config.toml
n_layer = 13
d_model = 256
n_head = 4
n_kv_head = 1
head_dim = 64
d_mlp = 1024
vocab_size = 1990
activation = "squared_relu"
norm = "rmsnorm"
norm_place = "pre"
norm_eps = 1e-05
positions = "rope"
rope_base = 1020.0
rope_fraction = 0.5
qk_norm = true
attn_scale = 0.125
bias = "none"
tie_embeddings = true
parallel_block = true
extras = ["local attention windows", "shifted keys", "gated attention", "exclusive self-attention", "value embeddings", "hashed n-gram embeddings", "a smear gate", "learned residual scales", "capped logits"]
init = "uniform"
init_std_qkv = 0.0162
init_std_o = 0.00318
init_std_up = 0.0162
init_std_down = 0.00159
optimizer = "muon_variant"
lr = 0.00618
lr_mult_o = 1.68
lr_mult_up = 1.42
beta1 = 0.9
lr_head = 0.00693
warmup_steps = 49
schedule = "cos"
final_lr_fraction = 0.0
batch_tokens = [16384, 32768, 65536]
seq_len = 512
doc_mask = true
train_tokens = 513000000
steps = 15915
dataset = "wikipedia_en"
Each number is 500 + 25 x the weight over its row's rms, rounded and kept within 0 to 999. Layers, rows and columns count from 0. Numbers have three digits each. The size before them is the row's rms in percent of the matrix's.

# v: layer 3 attention value, 64x256, rms 0.149, rows 8-63, columns 192-223
# o: layer 3 attention output (transposed), 256x256, rms 0.203, rows 8-63,72-127,136-191,200-255, columns 192-223
# up: layer 3 MLP up, 1024x256, rms 0.205, rows 0-39, columns 192-223
# down: layer 3 MLP down (transposed), 1024x256, rms 0.0344, rows 0-39, columns 192-223
v8 096:501496498485496511487497516523468532530513475517468469484481453481489499514484531556486502558458
o8 096:539455473445522532459504503536480497532496551505493538485487491495493514481464507512498497484477
o72 091:514526509546486467478532521474480510538478463476491468469502492529485505491510492502492473513484
o136 104:503511557516517490559500493510503483495546504487495525515480509487505489475505517511465524521491
o200 088:484531536497502515491493531485505494495501499520499450473504446500557483495510476518500517472463
v9 099:517469496509508495524459497492501503492442506486480467473495501503488484535534480484493491525507
o9 105:511472487478482509536526444534471512501489463454503552513430543518498492478527524511455504519517
o73 103:505502525515469505521507507481532486505508471518488518531500509515515495527463493468531501538526
o137 103:465536501477525511496514517513516466504502531473515464549500495504492510500524517475517470508519
o201 091:505485500491490439464474527514462522513523500491499540487498476484490482522476494525501494529462
v10 102:510473508489522460538515479522536487549475494472535544518533500532512513535477493511483468502485
o10 092:511523514466514490514471539522486490505526456547564501511532500509487497474500540509488495509472
o74 103:509477530514480478504511500514536512477506510482502513498485482450494497537506499481495471456519
o138 099:519494484548486483498509463504509470467483597518468488485524501549482484489506490498499486508482
o202 108:505514459504523485506503461526498511505478521463438542510497514483531474507536478489465573479521
v11 113:531479507500531510493473530493465512500532466437498470516485497486469498527512502491514476508538
o11 096:489453516532477486538493514495528489486534489493526478545499485520493530485526498496523491478482
o75 098:533525509495459500508515496493503519503507462512495460513465492533501493462537470488521506512515
o139 103:536469478535496506500521513477487514485500519503473542512482513509471518509501504502490500517506
o203 104:472469488487470490475503529492528512503482484474469497465541450498479498525494507497519553506477
v12 104:457484475549505475466470481486508521520484503484496470516504522485484462488500502487480469467530
o12 092:517503481500522522482473499497492499509497492506496498512497476470447559474475510467498481497502
o76 096:493496559462537446450504467502510484479519483482524506544506494526474495485541521492483539494515
o140 101:514484513545469483517466524527511534499481448506484518533514530477543501487488509509490522466487
o204 102:489513550485496533514535521521478440437455511481541449481535506511487496530500502472477542503571
v13 100:488493478548511538505540487521527493470442525553475512478486498511497512449478537487497482510508
o13 096:535495509526476497527519509549537519492474476491528552507457506469494539445434524518513480505495
o77 100:533519502507490534512514510482522532533487506516531469528551476498500497498542506488566457499518
o141 102:497527488512509490505449497540559484519488490492525519470438473448564505480509539461511503476482
o205 096:492498542500531493495458575491478525481535460512500499486501509519512486520483545515531543530450
v14 101:479457543540523549530499512474493540486499499506529523484477512494558508525498504519497497502520
o14 093:436506529439496534471487527496538479481507502498520521481505488496484557503543482468577481506515
o78 097:537497513500527498452505475459507524485494461495452552505490470480490512514499520502455480483488
o142 104:501475560519495484493485540509516506518512496520545461499522529501518488542511462481531553480467
o206 091:476529500550452472498513527511493490516503532466465509514517508515487485471500484570517502534506
v15 102:488461461475500495533516498483500509501516508491508527462495496516499464528470511513449504476482
o15 105:468484472496523496513500528531492521502500496528539477486545472466450466528534538494507476527488
o79 102:520439521490471500504478484509446508490495467485508509509516495514496509504506498552503490497521
o143 105:506499472512524515495491533473502472496478498545530513455491482504474542522515491484472527487507
o207 104:497529467491522523480494464504497529489534546449487451483533534510500516457511463467483485466508
v16 105:525522517495534504513457492483507530533505490543499494508464515512501547515499499527460509488503
o16 095:500484497509480502451503502477476507540517516470538535514490513512518471476491457510505491519468
o80 101:487494533494513482510478452533491482536529498488517470480505496511503504527511534531545504458528
o144 109:476518520484461538455503467492495553482495486509484497504504456476466502559525507486482486537486
o208 104:520497494475496520518488528531552480506510471499461497511478525497475487474497553481536512480520
v17 103:526486534490532461476504496491516504530477505522483521503507514536525545512508537486479488449543
o17 100:502514570492531473476508458499494518542530531490441507531522471488529500432510499487491482452496
o81 100:510474480533477567479501535505504502455509513541489509497521558545525541519495520492500538464479
o145 098:460495507492485441501548473523492502515498535491518508512468464525497508518530503476502514494498
o209 091:509497468460490479489520500511459549488493499527529520438508478457459515499493507491522496504473
v18 093:493468513498513488553496495491471478536455514513512483494526459479478531503435521517454456472513
o18 091:492491502493515522555507482483511517478492506549525476504541492494525521539495501507520481482476
o82 099:486455501515473542519496481507505521495496485494500500485507518510515450507470504526530523451523
o146 110:479516480447537531478483497493471517482508515562499502455500508529456544496519494482485529500482
o210 101:511509505507447480508515517508533536491524545492518519556548475514544473491502489473481528517472
v19 100:523497548510504515525490531494485494502535525499498471508538468487502495451515515551488491511498
o19 100:555504544491542556521486538516519534525474498491506484420484525518490533466504507491520489520499
o83 089:537498503492514504490454467491505480546545506528488481496557509527491477476473496506499487532504
o147 108:472507469509536513516527554496475502501487491454536518503522521515469498521500520484502531504494
o211 102:495486509522471505541504519531463534497470523511496498553519508513489494521534560500476495527474
v20 096:534480482475506454492475496494488513534489486502501521494447495499499495489496539471514514469467
o20 104:510464546501514495515509442501557522523481503525515520487548528464483546465542511495469500498531
o84 111:543505508499497479519464476515537518496546525513485482515514523526506486450520515469484484530433
o148 096:554524546512521502545500512462488487477518507491508493541479479501503497483462542504515482496493
o212 101:506464476485530450523479498497485486515473511506518509517514502490538494506510485539517450478545
v21 099:488496489547525492492490462485487561520531496495484506489475507484488506495513490486483508493485
o21 103:477484475532522515510523432509498541463481510500491481504526539524502476500518481514488502480519
o85 092:477514517544482497541497519458502535523483480453518505501519495506509508510478490508498508486460
o149 103:509496510499529549481522494496467481544537546487521501496452518466521510483497501493501489524502
o213 102:532456504487460464508501486508531505497530505499515503520510488518517465474532514504528480499536
v22 105:509514505494572515513476520497478515502481542488525525499499449501522510505504508506466474470461
o22 104:485489501475493520519476502458476444521482459492494548508502525496488510560493496505489489486486
o86 102:522469498503503497508495563512528482475508517472485481472485509494543501479513477510476495493491
o150 105:495501454521504503482505485534448486538467430502478487483462499501532481473526522475477522473506
o214 110:498481490499523480479507467483489503466496543498497503504520511510487475513475480481462519511482
v23 097:525483501514473487495518533508465563486472530530522473524495482519498537494465458491476524488497
o23 097:524511501482502500548539483484500481504495499512529513476515471552490510507532453507455527508495
o87 094:503517515464506515473491493516518515510532514485511455509493514502506527476553455467514516480480
o151 111:491500525532451506497483494504471509466500517505479495510501480499496485551486514517527560491512
o215 094:525511478498474574524500483514506487499543493522489483472451471484472542549478509497479471460515
v24 089:556506516514467458538538484487482516553487499487501494505517473479478573503464517512484525510529
o24 095:486525509491519474510487503482491474525494513516502474487511498501466515497479508495483453498464
o88 097:507481520512530485529493453516471509519531514480517452470518489496458445513471503523490528482522
o152 125:508533501507447522494522538507498476513492472507501482506516501464512533496547536495519552485504
o216 091:531514499493497457521518514491483492531505500467478522535500474464506509480522554459544516510519
v25 093:512517501489468505483478513544523542451505539496498469471498472502503530511484486491525522505511
o25 086:469527519484495518498545493547508491490501519488476502479523502461530514503475497482463538509491
o89 088:499508509492484515532522479512475491503510504527479535534510476511566512494512512506508475507527
o153 103:495500479479527507495505480500493490483471520492504489457465473451447451487507511482515515468486
o217 099:471495486496501467451512506505507477471505498527507487517491463531520489504534502523495503522476
v26 099:504483460458487490510461485477472512474530453476513506455517482504526506514516493527493486529461
o26 095:484470475492532439504499481512497509500542505490509496478463505472514506529542511512479512490494
o90 097:506508461493457501452461509488512514510497480533521489547485502521492457504520494473495488499512
o154 108:509516461532497490492485500492476478450503507503473475451533493483506536519481532521507511472489
o218 094:524505503487522473522478513524524500472480501486519488509532523492476483521488520487521498474501
v27 103:514473519497541498488500438489543517499510478540491482550495471483501525495541544497531507455448
o27 105:532456504502508516461526478499533474525515485514525472485473476467470495523481500502533479499496
o91 092:518467489480535520460510511476502506489517479479480520471483548426494479504507517495515488451499
o155 101:507507505509473556500481530514493473485506519513500452521507504504553532468507520523513489507490
o219 089:495520504491498504537479480479475516491564489499478484522502495478505535495470542482496481513441
v28 096:479484499530470499447511483522496523504533518480511490441489467493489510467481496518463494484532
o28 097:515544480492478537478554518507495532513438465506452491468531513467494458502508503459506489476492
o92 088:481464486491513486509506478501483468491516494471508489505554531539494466515481537471495525509512
o156 106:493514509540471524469496488505495554447503483477512468507500461476479454477508489509469511511456
o220 077:475490574470498463468479465523509453478507518522501550508514517528467531485516536516480509531505
v29 095:519507529501470531508520477510471486496547534541519502524517506483497534505467461473509543543537
o29 107:467478465449503474528485489522508500481455530521488493472534488495525516498467463495493506524530
o93 099:490515504501452491504515526496478502505543512519504545485496459488509471474486522521504503502517
o157 111:494486518512500579525491506545526529470503489509518497523468505484491514505486502469532523485495
o221 102:464499530493460494482487463504478514517536483464488495458522507499480441481490479511532507523504
v30 101:530479457514523485571470467504472529527486512497508508504495489506535484470487490524468505490469
o30 086:478494474540489517534543538532481508501495501491561503517507497476475487491465497537467489489506
o94 091:549484462479525535498490486484489525511483528508507563471513506507457486453463512521506509506490
o158 101:501453509540480464485476514494510496471537510471452494520476517470530475475495489503507477504504
o222 093:545511510510494578466462481470495466516479489505477501449527520499507481452506508476522509479549
v31 096:463480511487535524484480495558486488481481507474493561543556454460506477531557530504497502511505
o31 091:514460513467518526495531480459494496451504503515432485525500495484476481507527515470488495517521
o95 102:465507435500540480487492484498502534479526505477501510482519509525507471504499536506502521501552
o159 106:513503490527499483470521495521471473518508523480469500515499517518512508527495505497498490514500
o223 095:524496513510521545497474473508516517486520481502523503496473509460492521470490515480449485498498
v32 091:528474500467520460517467513497519491488529534481510475489505455489525496519511509468523480531489
o32 098:560481484485529491466474522511482504478503467514478435478478518484519539539527463555489480512510
o96 094:465535486520537518552465490475512501480533505538545500506526471517502477492529499528485533531480
o160 094:516495512469509429519509519479536465493525486508464472513469513509526456460455517470523466512517
o224 102:501508462483451503521560486507505509537503500510492544499532456517510505509472498499489458483476
v33 106:512531480500512436484494499451487498435507468502451521489515495519464486519500482484493451510519
o33 098:483537509479519433480510514513514490496503494496480536480430511513477515416491498526472472473482
o97 101:501510460535491529442514544512512487541529494511461500472487476527547487508474499509497513544528
o161 108:488534498472539521543513435481496499491532457479499490517500538507506524516503495540518470455520
o225 098:512491458528489466496508519497497507460459496497489504472529453497475482498485553481479515525508
v34 100:481483460468510475451462506497528486552505512477499460512504505511506493524543548536509478479547
o34 105:483516453469461514479530528468474544544475468492475491487491529464481503506512543482513504539488
o98 094:551507489517493504482526495524495509502527544491494453510530485516497495504521518472484460463468
o162 114:533522470489512497475478486510468493535490510508485518480468499477493494499528540503498489472532
o226 109:499551492500494532480508486449509476499497495509532477514488497529547532508471462502499510509519
v35 097:498531516474484490501528530496518497498476488512472534487528543474518504577510508506484526526558
o35 104:512490503453468505549507461538487494482499466527516542509498542522464521488498524502470511496515
o99 102:487483502487497508518477499515517514503447468515499500481466505546514473503553509452560483482549
o163 113:493542459517484508526504548489504444493487476501472510468501503501516503522474479539499501512484
o227 102:451515479454487501509479465507510516477539520493488500527477505505539505494532504506507465509502
v36 094:516469522504445512488510509514514507501505436472482482507476467529501501522515511478520516445502
o36 097:516483524526477530519462469513504504501470505519488538508517493530529485526542493470535519518438
o100 106:505481477515451507529525502496497506499510510510490492542528525478463494513474503497510483493562
o164 104:505516498484531498518497483537548480478518511518555538495525488488499495467518507462481519543473
o228 103:534495509513496536499499501462479506521526496513467513469485478517484503509483488530540505531530
v37 102:514539526482460527484537470563487478506527496503540510472525466477582515499548481489513475490514
o37 085:482460526513515481493523511487496513473483547487525530506496498525471499528483449521483538430456
o101 089:556484483510468490509503511500470496517493502522527470505478501440497478492493556469539489491487
o165 101:501475554442488501472484530501515508506513511502490487469499556515461495489460472494534480465507
o229 097:483488542467511495496482477500540539455540496500505493505502491485512503502487527547512528502517
v38 096:516513498508499510532498485471521506512483457551490444487504546535484492462498494510514496519502
o38 098:508471465509436511514486507462480478440491482495507499548442490542542520524491482471477528513489
o102 100:516509492482511498507458454482537480567510483470496535482507512507504447523491497506510514502502
o166 108:523503540518512498468474525447486458481460480521513491472524488458467458514474521542495504483493
o230 101:468496530479502514479522479511523524510471484501480506470540498480470527471470497477446485502504
v39 084:512525480541545493500515528488511507484480515514552519497515504467455508483503516474502520502485
o39 091:516501545527525507509523476528479526536516492496470535469528479526523552509494529474535513523558
o103 089:486503507521488496524475502479471494519554482482526496515486522524495523503479508462515479505448
o167 097:477479464491471456480491527511508552532494531496506497482499484525490493498491480506504498515458
o231 086:503518461515515498525541498529460523447447544472469482501489495491536539464551509508536511459482
v40 106:521486478511525513534525548531479522486488533501483468475478525510469495518515474547484507504504
o40 089:512467511489502500512499520521521505529544485509473471467478519489493552487503513554493439469504
o104 094:498489521438532513543527504543468473516503532530502477498500533550527514548509488544497515474468
o168 128:492507514499528523508511493505531482516488477484500507534480452514535512474511523490545499459479
o232 104:479519536529495486508490518486497507468468483494511492501452509432500530524527540465471517518529
v41 106:494543510524438511482520507497514503483470513476487498546478482487496466497516503483512489510465
o41 098:471542480508473520496551515450518532509488486503460541525486458453467520457493555485481480551490
o105 101:467466504512472473487519475534534477515486518452500477510476482516506516476488468509453481503501
o169 118:530505491472506456522485500499475470462500476508518512462480471518470549481486497514489527520468
o233 101:474475476479475556478511526471477502520447538537523519543507532512523495541511468523527486506487
v42 093:512525504532530492510473475477508532515487517477522536491501464480528513477464525480507515504502
o42 093:489523515473546497487434420494524505536508492483529529479504498517543515522523503480533519486509
o106 091:486507453499507516469543514481553482491480523509499479552510517472472487553514504525464507508496
o170 103:522487523470490553544539498519517521468476495487534540474532467503487481472489488491507505500521
o234 095:521508495542542468505496480495481487522538455513516519528467498537523509455488541468494480523482
v43 096:502514516499462480486525503478496543463529498452520497473480524468516528500456493497505499521518
o43 103:511534495488477490500507492475494539477516523478555501498541495510512512480493496512525465524460
o107 101:482554475508515491456479503458489491494492512486502529545486464517479525512481544470552519530525
o171 100:487514466492459500493502496506537551511532471500483540473490530514560505511446529482537513520507
o235 093:461505545478502472502474513501515476497513495501482498496534470514469475518492457555546484514475
v44 103:486497532490480503453465542493502494488533507525520494457473511449499498499532476467471461518490
o44 104:486519553522497498535499501558519513478536496512533469512516520508503511496553469463513503435544
o108 103:431499506516470495470513568517489529511531524487502507504475504505472510538442500491542506489498
o172 104:489468519521501487468486458466488479524489508530479493499489521509509462473527540479567512517493
o236 101:479535521503493545523479504502459518494449521448483518471511498467473489515459498536481523517479
v45 102:457503491470509463511493519501482469501520509522476482513522501513516502488465512502522498508556
o45 090:492511514475489493521498477526493458547529497479504465581506489519474508507467550527504501482520
o109 092:513534453463471462450527524493479475511442489567461470491536507480491523477475501526520483514497
o173 097:475505513527490519522471455430495534483541548537513533476458512517505498479513512508519521509526
o237 108:489458471500511474516532474501514502477492515505547510482491519565510499508526478507476481462513
v46 097:486483467530510505539482494526522473499519536481478496507513501509496505505505536478490517507465
o46 092:521516461495487589459502497476475538481480497517475465525492494461549502494488527500511459504522
o110 099:518513513527530528520469511530507494503509510486498524489470526502449532476492518496544502508483
o174 104:484495533534499523505484487532554517550538502528491506528516493503532500496488510450477532450485
o238 100:509502479533484435547503460468437505506492466498522472521536474503505502506512503500492465507498
v47 095:470522478503502482475509503524481477478508476499481535428513444499535523482496498490478503536520
o47 102:526483473538565496510479490523523502479502500484484506461515528469526546490536490452529475509519
o111 099:494464496505501474493521552500506500476523530536483499500477495507502505480495549469512500488522
o175 115:490498501483513503519493478519478442544495516463520502475497474510462447534515492528451520474510
o239 098:497471535502466506531500534495499515502497483520482496478485499478519475504496519480471487526529
v48 113:492523514517488540531486529497484548503468522442525521551512522499483472516491522508538476513486
o48 126:498523507521481524529511525522490505504457487512516506493517508485467504476468524466471474511482
o112 106:521477506486519513523517490541523496514496486479492528524476479560494469496507527487517521458486
o176 107:510465504499493493490465472481483556473533506509541541470483487535490522508450497478519504549462
o240 097:488500511477506491534470461444483504453535487522461444498488484511478503516500520472527518483482
v49 102:458516497523508544478514505519524484481506473495509525486505498529499487503518484492503490485452
o49 098:571463489514515509509496511506538464480548497489491448501487542525510474465532456493511442493484
o113 108:517504500509464530505531524523506528501483501486500501468504476519522489416538542495499505517515
o177 102:496519499519496503485485473481533451483508510479547499511527458490450492519498471487544532459500
o241 103:514480533472492510502512492476521507484478505490487517483469496492470567519492531530523523479506
v50 103:517456518510504522476474520527522496504516502504478472495512444526519570475520571470478533502500
o50 115:495476570524482519521538433506498465524526481521525542556551491505510457489531532491494512486473
o114 091:479534500509512477508559528515509487466540485510472512458479471517488500500522480503523529480529
o178 104:506477505504472488523500518542491484530524492495464463500499550549501508524532517516448507502483
o242 093:497470427478511526524514480484493478524459487516515459482496501499545498475518533500548543565503
v51 116:509494483528506497516461484554515520505516502503492479514441507523569490499495510486484471540502
o51 103:500519538535488505535447508493546492489549516479536510498479529507545481471509489505521502523497
o115 095:472480540510504509481457550510519530485537497479549531490458521490503482495517499464491445534520
o179 110:443534498461509506486506449496500506552476517515481489472519478468459517498519525528481507489492
o243 086:475542450569469501513539491500477486498481527527482495479486516507499506468514525489489500456503
v52 094:531489493485499507506477500483511544493470488544486498491443526479488490464450491509510505458484
o52 093:500519547508505504491483475499515477496536428504532541467496460513479412502504475503495538472506
o116 108:496469515495490527517501539490508497508493484486455519524442503510512484511496500512474510473516
o180 103:498468534529480511540461499538515498526481506467506463528508530501525480470476496491527496493504
o244 094:508528499485519467445491536517534520510470478491475501476488517495560478513534496481521487541507
v53 094:480490502527568551496502506490520500532502494489503484476527484526520483533491508494495411524491
o53 095:497459495492488481550492491520476512493499538508501518522505459507452508477519516484479522515444
o117 090:493503507483478473500522513512512531483499500557558499498439502522500522544478495505511488526493
o181 102:485552518479496503501502489508502489493513539561512490494492492505529495501506524537520478494496
o245 103:468487487539520558500476513524448496536492505489495478476493518508528495489524517470482523482498
v54 094:494524477474489488519439517509521490505500508539510490452466488497536491475512497518471499503521
o54 092:529542505434503479526490510490507502494477507531435518476465458505473510524469496513480528509552
o118 099:468540484481482490535507493506488510479493508528545490518489507531490494517478482502503520533528
o182 096:527465487508521489490485504503513506515468508480519486485460523499521492527497471482502505516494
o246 098:472487499583490501503533497507471498454462493502523544515515513536514494509461503502511521507476
v55 097:504508452476464482507517511453489475496531468511472467516511451507507508492520465546559495489504
o55 092:506472497498496474531495530498482504514513464516493524464520464529530493473480486550467520556480
o119 097:523536511525511491472524519492484524507521513474544474524519472520537513495488463533515475465489
o183 106:528472538488527491506468492468475523526522521497491489491538490510460511586500504445513519458513
o247 093:534547475491491503507491505473486474528535494483522509501512548493503528504522511539514499481511
v56 102:478491513457475469516454492488491493527505511503479499495494459473514481454480537499536512481490
o56 092:514505482474482468516480455528478481511498496491504469532514496507519449519485518510486516475480
o120 103:447508516471465532515475508503466543495467485559510486502497491520510519501485551507515503510465
o184 112:518517487454499471500472497507481519485442508477476520509573509482464475502484522487487527490492
o248 099:492527520540487539502486514516504467471526495495512478502514487515507539497483485564501491476486
v57 110:490491497510494508487521483541458540486507504478466498515507497527503468492516494471480568533470
o57 117:508484478490505450501517519537476484501501519448484479496447510518474483484461501521492517476463
o121 102:490507503485484512494497479499519479472517481497484532509483496525487493529478508503548532494551
o185 105:466517498492497502519513526522498528471496533505485485472461472478476500517517543509510509492471
o249 104:516490462496479462496481445513497528509500492518508488550509456535472489535501484493487449507495
v58 097:478492525488503519599504498522517478492550527524509519515537499486490516445506522478481504498499
o58 097:509494525523485485482479533476521468501525495529510503520510497527495472490518493498522540522443
o122 099:519508502507501458498512514495471504507498575517506463516523467486512520506519508518500514530486
o186 102:511488519489514543555477540476531475494474495524493541535507455470493499453471548505488475461483
o250 092:496493519525509509486533463532526515525534512478483548458471494489481502491548482474507509517486
v59 110:534502551531438510510484461504467470528471552494476540495509467487477534486521522458486542543478
o59 100:452496490506538479503491505493512491481478510551515503497493482497497506500483512479472543545497
o123 092:511536508460487480536463508522490457509515516476487475433518490519507523490510515499523491497480
o187 109:513477532526515543517525478485452502482474469467469516544494495496480501488480504555495498475513
o251 089:521484439493477474505515474483496522519506484518526482507544479489496484457474492467532519461507
v60 098:498472536507503494509523535534520496537511463484527468506511552480486496472480493494477511495522
o60 100:511506500488493538461515486514504476542456516489502487473510519532492518480503469553486513500537
o124 086:529498500493497494501432486531514509540476520497523529493498513464532533523469482476508467502505
o188 098:468535466545487505504550540491539471518559493531547525497579460500478454499512515480494531508489
o252 098:511494531432509497489517484493504461479462479494488488493491494536468493507495539522515461469475
v61 106:513512499516504528499499511452525525532510493488505524495493512471513526504486456493470495500483
o61 104:535458517468552493457474478473501480531459548481480517502483503529475495523500542499531486536480
o125 119:509512525500491519523504493487444500511461477532472453503506501528497450529467491539475491515528
o189 104:462535513513513496508491514538486544486529479518494492501499512484500510475509499476516569463472
o253 088:501529494521449517493525518534535520523525528477497505530508566503543497487510459492510468485514
v62 100:485491490492512506500483454521506512513519499465514504488530522527518475528536483505489459538520
o62 095:471459520478506544504523529489504493512497504505515503501514500503543499543468515510515489524498
o126 102:529487459489515488516506510542491486468501502483484507528484545529516483455521459522488517508530
o190 099:509495486528444523491504465476487513498536487500499496494483510510529467492482492489494434474518
o254 097:481471540475532467499531498550524529478520498499548514467539508457524529518519550523501520490503
v63 093:483467526489500499496526507558521486518522481515483473529454541508511528489517502507465529454469
o63 107:471484518508502527525495484515523487503492501508513507500509528512496485535526457495491489473474
o127 097:480496536542503530542502537514503430458495532459515482498495499466453503476518513526484498499516
o191 093:498493521461545496519552497544527488468515476515497503487467468529478566550497490457498515528474
o255 102:517500463499523499477503533528505482466541506508423543459481511443517494482487518528484477534507
up0 094:490513484468488495529526457514522507479529519467513553496523525497480500502557499538494503482540
down0 090:487553547495517488527512511551531550493512474470486486530498551473523505534529486470501538552549
up1 129:517489513526473477551513524529511521497465469498456440526518497491502518544508469480539465474520
down1 122:457484473520501533491506479492536563493509488537491510531512520501557523498526513511525471477492
up2 129:508526497530489518496522510482520522483486478544497509445488501499502462518492486492551467530507
down2 130:497478462501527504544487527487479501517494473516512448478516456454554482486533515538481514481531
up3 130:508508523498476511540451500468500520506524492456491519483449485498457506497508511518481490482470
down3 127:525491527508513460520510465465483516513499515500510529543522505516492490499513530522501529468504
up4 026:492505535493482472473455541514497487477491488468480474507542452500485494488464481535506517499469
down4 027:492493515475521509479485499519513483501501508482451481505509510528482527416508513526467499481512
up5 126:527493474557482448532476489512524473509498497516494513480485503489531461492482534503477517505521
down5 126:528539521481496481502504466524496516550492506498448473563491488480496481535490497542515531516515
up6 072:499476512507551489470470532478549472494473491492515524474471467461470466510520484498519496511493
down6 068:509490489507502530538506542465478521479510514492499484500519497518452479473507512532502498473494
up7 026:470502504529509493572525498534481454494467434504511501519529462501524499468539524528527477473497
down7 030:507494453543505533486556492505504467512482479482488514509537531477498525471525510525527482528485
up8 083:499498497511533485462442538469520454504513524496550514485517501528493550534491460539483501536524
down8 079:491553515478511551497443552476514484504521514500524498509483470490484521494461481522532548525501
up9 124:504539497484542516488511519483500503485467543444494491512497482509502485514501520558474479454484
down9 131:481487508517510508511504516508505511491511548491465514483539522482480496466505499507468461486541
up10 048:512520497509467449528525547440470497511481520471494513508498496450486461518501432482545501493554
down10 048:554474488506508512493511459507508517556485503493539459445439522545478525507474507514533520451530
up11 140:492517502514525515506498518514532508460509480467476496545497495460534588500507523519483471474573
down11 138:472525503527469498478495483494480482451484492507531513520484514502498521505493499499471504474482
up12 037:493519516501502480489472511526487485446474530521476513471538476487518494514497494531510474526474
down12 041:509473470486527511501526478499538524554500494517476493524472515533478517479501502508501454487476
up13 122:504489516490479478554519501523510499516509510473537492497478467541468445495516488497501494513488
down13 125:476511485519459507495521503465493496536507466484545519513461495484505468504505530502495538530475
up14 149:497480513473500506501543485493509481496513524500488510470478533491522538477529538515454504524479
down14 149:498513523505496486521492478517497492526507479531532474522491499467479523506467492515540497462510
up15 013:474466504483516497495524517481473542487483499495500488466481512501518522512487479459543464465482
down15 012:476457478483522464513521524516505539492514529528488477543511527521495492457522510453480473465471
up16 130:499506506491494499527501533466513501493499497530500504510512529466531496527488476486508512515524
down16 122:501545486510456468523510508507521523474476519479480492465527504519492506482491540520507521488518
up17 042:464473526502511519504464523528518507517468491473455500488515503522499550492490482485482488510506
down17 039:477515514490494517502525477542512450476502491500507464500496501539501506502517442524522487493515
up18 071:539462521494451482497540481441502526457484478496491461431566463513504491467518480504495506491522
down18 074:493513492484475537496516494515544518494504473515503520497462496512524541477522483513503482521505
up19 012:502511484480463503514469524477500505466527483527478523491505494499483516532536495539471477475490
down19 012:549481473518511539497486494463549505485477503496471504510496541539516514523465506555499478503479
up20 142:501535509506493514520556493515510502510472515517547489484504458557466510490507494540513452533485
down20 156:505515495536515467468521515498506484556473530528500458468538482535513482484487513506535472512517
up21 089:525492490488497526531513507524487509548514511490455486521483501509528514497474502524521510495531
down21 083:511525530534546469458494486490454493491436511503509552497536510533486473493457505491494520501505
up22 149:516492471576514496535487497463543513463548513465438486533472518500525522523518525487489471497519
down22 150:494463485531473527497529475463497474520524570526490485507536477505487490500511496510504521504491
up23 081:484496489492495511524488473509502454530534527512506513473509494485456496505516466522507498503461
down23 081:484481426481471529486488500509501490504503539480512498470472506526470500482539480501536521515483
up24 080:487512507493509539436477465492483446511524529472507512502479531504498500465514509477491475492481
down24 076:483459508497446479524502507476514513497473524507473498495504496539489512516509461541484496468531
up25 011:481533507477470518514499487501499488495497500479484499504525486507476513489531547485492493567525
down25 013:540521471532462560487530510511528510477471486523476444527475492483543525466476530512420443512487
up26 119:449480482486458477486507519543494509497535493520537526527494498487529551487484491506529522503504
down26 122:509518492493511530552477492535461455540481423555487488473495494518493491454499490519537497497467
up27 014:492519493496488499461483438536489498548519520481491484486521492537508514548458502531502555509504
down27 014:516511497534491499478498573482529537453519486525522486477500539526468511483501537477482447490499
up28 114:480525512521504501468525473496517506556502490481513517531516503507500498495525445481493534480491
down28 115:479483549454500520529491513531460505474484573514470480491492477509466530566505513485516538501501
up29 014:475485528479470516476538465551490509512460527469504527521475485506500498519530476488531501494475
down29 012:484489516494493519489527500522471488463459497482506502484505485556511461520475508493508453477498
up30 114:476495511510477470486496484459464520503488504488489523515491455523493509518481486481485507499474
down30 112:511532493523504528441488519484504463486492537494481521469475439535522458466482490481536500432511
up31 024:492490483511506520527479520504514564488505516485502512499512530525464484501422468516487503492480
down31 023:537483505502508476527502543486471558519501499515473496499450509514468499482478492460541479475502
up32 132:515471485509522506488481479534516531511566471447459532490476536526505478493511481514515469522484
down32 159:529506498486493469518493497477528488463494528477469478513524485492527466492513505527515484477532
up33 133:511493471560540459500478531543483517543506494488490481521472518534503451473478501549494498508485
down33 143:476533528474533500544532504507445503486480476509510457511478501473534459515477476493491488480514
up34 135:473528445514519513492461523543533509523504487484524506507509439509446523486486528508541539476535
down34 130:499523487480447512513544519506505499474477491464517536481482491520475522535510495492487478489539
up35 012:474473458481487519488462493502507510458448519486489469464514481505502520502533507536441513490507
down35 012:473494508504493480518503535489514506456503503459497556527493495525485545508477454535435514526496
up36 006:471485519476457539446508518500559476471506486517513555519493482495471498503528451554487442531482
down36 006:539510467538504498485474502479540463491462543484526505516479486499481478522505451508482511535510
up37 130:487505494453474469520466493477491475544528501459499485508465502511439530502497497481480527519482
down37 165:468506533472502491543474476480515479506490461508522482497514497508474494509531479484482483513459
up38 119:448477448448533502501530519499509499516479449499501476545475509483480476519496505450510481510486
down38 115:448467481475535480527494498482541508485489512498439503522482489477480485545513478486532535508490
up39 127:506481498514472471462486434488551485521469514507492494492516489526488518520479518524512483497531
down39 132:493521536512504494494489505508471473465494513511476500490513516462467556499440513510485494472518